From a checkpoint of a small transformer trained on Wikipedia.
Size: 20 layers, width 192, 2 heads of 96, MLP 768 GELU, 18.7M parameters.
Architecture: learned positions, no biases in attention or MLP, untied embeddings.
Training: 369M tokens, 11271 steps.
Each number is 128 + 24 x the weight over its row's rms, rounded and kept within 0 to 255. Layers, rows and columns count from 0. Numbers have three digits each. The size before them is the row's rms in percent of the matrix's.

# down: layer 4 MLP down (transposed), 768x192, rms 0.0586, rows 685-721, columns 160-191
# up: layer 4 MLP up, 768x192, rms 0.0822, rows 686-721, columns 160-191
down685 083:099113123114128122102164114144136130113083150133139140115124150143112139113143123146115110096112
up686 093:173129108106138135150150105170132133156084167141153123149115113111132147178152127158144112129149
down686 074:118138090141128162127142088126142106111092143149132082122156116134100141109109147123116101089091
up687 100:163149115141115082144148125107124138118081115143147076132104135141107115153139140116149122111128
down687 064:172121137120121150113144156107108140140064104153165134117164130158150120114156152109128140168104
up688 083:119079193097117126104140143136177098113104055109171082126150142125160077113139134157125153123116
down688 088:115145058123123103190144129128085181131190181124086161134112132111112156145117133130134077157120
up689 088:159164135156147110152138103128122144096112098156113089111162108140093105173135143121097142135131
down689 077:151144096140144126166166126129120163110102095141127100166164119138107104146147148158094123148103
up690 103:106131091129124129086129119107178109101132127115127135127150136143130158106170123130192100079124
down690 084:122116164136115126094163118127151121125132102138159152122135136122138160097135142160120063116125
up691 104:167132107144128086145126108104121130088128122171164121124109117137121097156142122141130102087156
down691 089:105109143117137136121167127101114158131143098108142121121160137142146140158110162098149164159163
up692 115:128158088111110110158152095107142112105098104145143107124080126138128124147151141124141087101128
down692 091:071137091154113132140152118134153157120115117164139097105133132110152117162131166141149124094114
up693 109:171114109125154116100142103143189104138131110131109106127099105134098085127162131177161143134150
down693 097:123131126134138096136143106141150145167174116153127120117175140179097146141140142091162106130124
up694 131:126132146095121132080158118131098128123168114124127134146145139118113122082151122059167139133143
down694 150:110137138157137138147157150112165138122109112171127141128098122139141123172127134126118131116130
up695 094:117091126192134137132099143119133103114133089124138101147125133138095123117141131107106124147095
down695 075:074112182110115150111096093106157149123146107131106173124165140133109097089134113129081146077099
up696 080:117143169119133105132133143178088161089130122113152164109120134127144119181096138139122130154134
down696 085:118158132102108149106153112106126112103170127102139103104206098121084132117135110131167131143134
up697 106:142103145149124101131156113117146132092140129135145111115068130126105128147153132103125081098154
down697 118:153103117098104145123130148114117070130096154141121163149096109155122124114148090062147109061169
up698 090:166099106150132098133141099097088116094111119148133089118099155156100115141144126161154133122153
down698 061:126115110149126158087112100129138077122122141151142105095122144091131093123149122125106139087132
up699 121:142133093113143122138099132130170104125133146097142102128097128128063095144164149149145090139108
down699 123:100171175094133149078153121132151148104111088106127119121132141101086126121164135179149108149095
up700 088:163115148174124103118135131119149132122091112147138064124129126151114103137142143142129082097121
down700 086:126119135164141161135135137123132146114121109113190083117136090125100125118101133154103096135111
up701 107:132141186144126111111123123172111158107110098127120177122107149113164163155118120078140134148107
down701 110:123073139158135124149141129144100145151141106112104167125107129133147151143105124176082127099142
up702 096:137101116166116113135138137119175141091126081139126111131116173118077088105123149094118112109120
down702 106:140126172122133134113101134106115152139122121107150111107141119124136150056134130163160137096160
up703 080:124087134159135105110132139126130127119134152139125149109124125139091137115117126079114146146140
down703 078:099142158137133126111108142099143133122119130097133129120153160137118113136132095155148127142156
up704 095:121126139099134117134144149151096144143120119142112111142110133118087141153111145127135173151145
down704 091:113123125137136172146153114124130130134128113078153156135110151122160114112120110123129164136125
up705 092:134131129118126097137136120136116121144139105136151084128128133129111135101141140141129113126138
down705 078:071131142132104149136121109097151130160106113131161130103144144125100147122136102121110112144108
up706 094:121112135091105106131116121133149075050134143080120148115139125140134121117094134144153146079126
down706 121:146144138151145162120124145105118180192125110166153119149151094129150115124153115102113138180152
up707 090:126149123115138114093133112141128142132145142135170105134120116135121130146143131146149142120159
down707 084:126133126161093134125138167118134089156101136166140087153124168153128098123126149118128148113140
up708 089:122147130165134105115148093130143109111104099149136076116125140120125093169164120133089093132137
down708 080:108164125151122134152146105114147138144094119174139089143130168143117127135139124118073065108104
up709 106:173140127137113099146152109134131125152105096129135109123117128162155115145122114106165113112147
down709 088:122125170110129110166143120116127150132077112146167105121145140126163141104126146107166091109123
up710 110:151147134124128118132150112106105121122170117123161134122106163166145104116155111124132148104149
down710 100:130083135158116132096166109112135107098128136100063173136112153144119095073142123096111150185153
up711 090:123121171093128151131175126118122138097163157153194155107141118130125126149106138116128111148136
down711 101:126143087166127129128107105144103121119147136134106156151096139135142139162131133105123174139136
up712 099:135153120104127075129150124145117125132110110147120081124122125125140122162156125119187103122128
down712 094:137116130108143092104177147099128125138139133158144110140146108119119143124158107056145097150139
up713 090:118114150081125114124143115111106139152177111140106138117147153145105106193150117078130163157126
down713 072:120135097147143116123095117144153121098114131128158137133156143144133137118125143104121139129117
up714 093:127127153152164119144184124143171126118142142139112106109117152134077160126124148119135120133116
down714 114:105111135154135125117127108101171141156127094129131148121137118154154114131090135118150117141136
up715 140:126103135166117115132115123116113156123079123144086162128128154140151140125160141083147120156140
down715 163:127094140170119136171160123120115115141173156091106136126100121116146140107122107120136130099128
up716 093:091118166135121131106135146184117158116189105125074159110126144132143130166149113121148167129157
down716 111:117127110108139130116133128126103120132114137131157133141176083168110143147112139115112125175166
up717 112:158095137136117103138124112124126124152127130150169123126088158144118110175154116122140167104152
down717 106:103129142150128122083100111081159085160117124133115111172123092151107148140128162119113116119136
up718 091:137129124141122117163164143133117143106164096139125119105130123136125154154126105141135112149143
down718 085:108146112186109120104142135118109156161143129125111164140126110090180152088095154129145107104072
up719 118:138092110134129107098137117112139127112135119147098119113119144173110140126140132086136112092158
down719 124:125091128114072152164130107098080146129105156154153114097141165119132144109101116129131150124170
up720 084:122110125098141100127109144157087121175135085147109099111105120102131127201155124167121087151149
down720 088:138113125143130149112108155157132127160132122157159124138178108133129124161099121127141112128117
up721 092:156162168133147099116160115117121121122175097140147099127095139163154111114131118106171143102149
down721 082:172156119151149129130122156114134141138128140109104129121154100122135129151118116150056148143148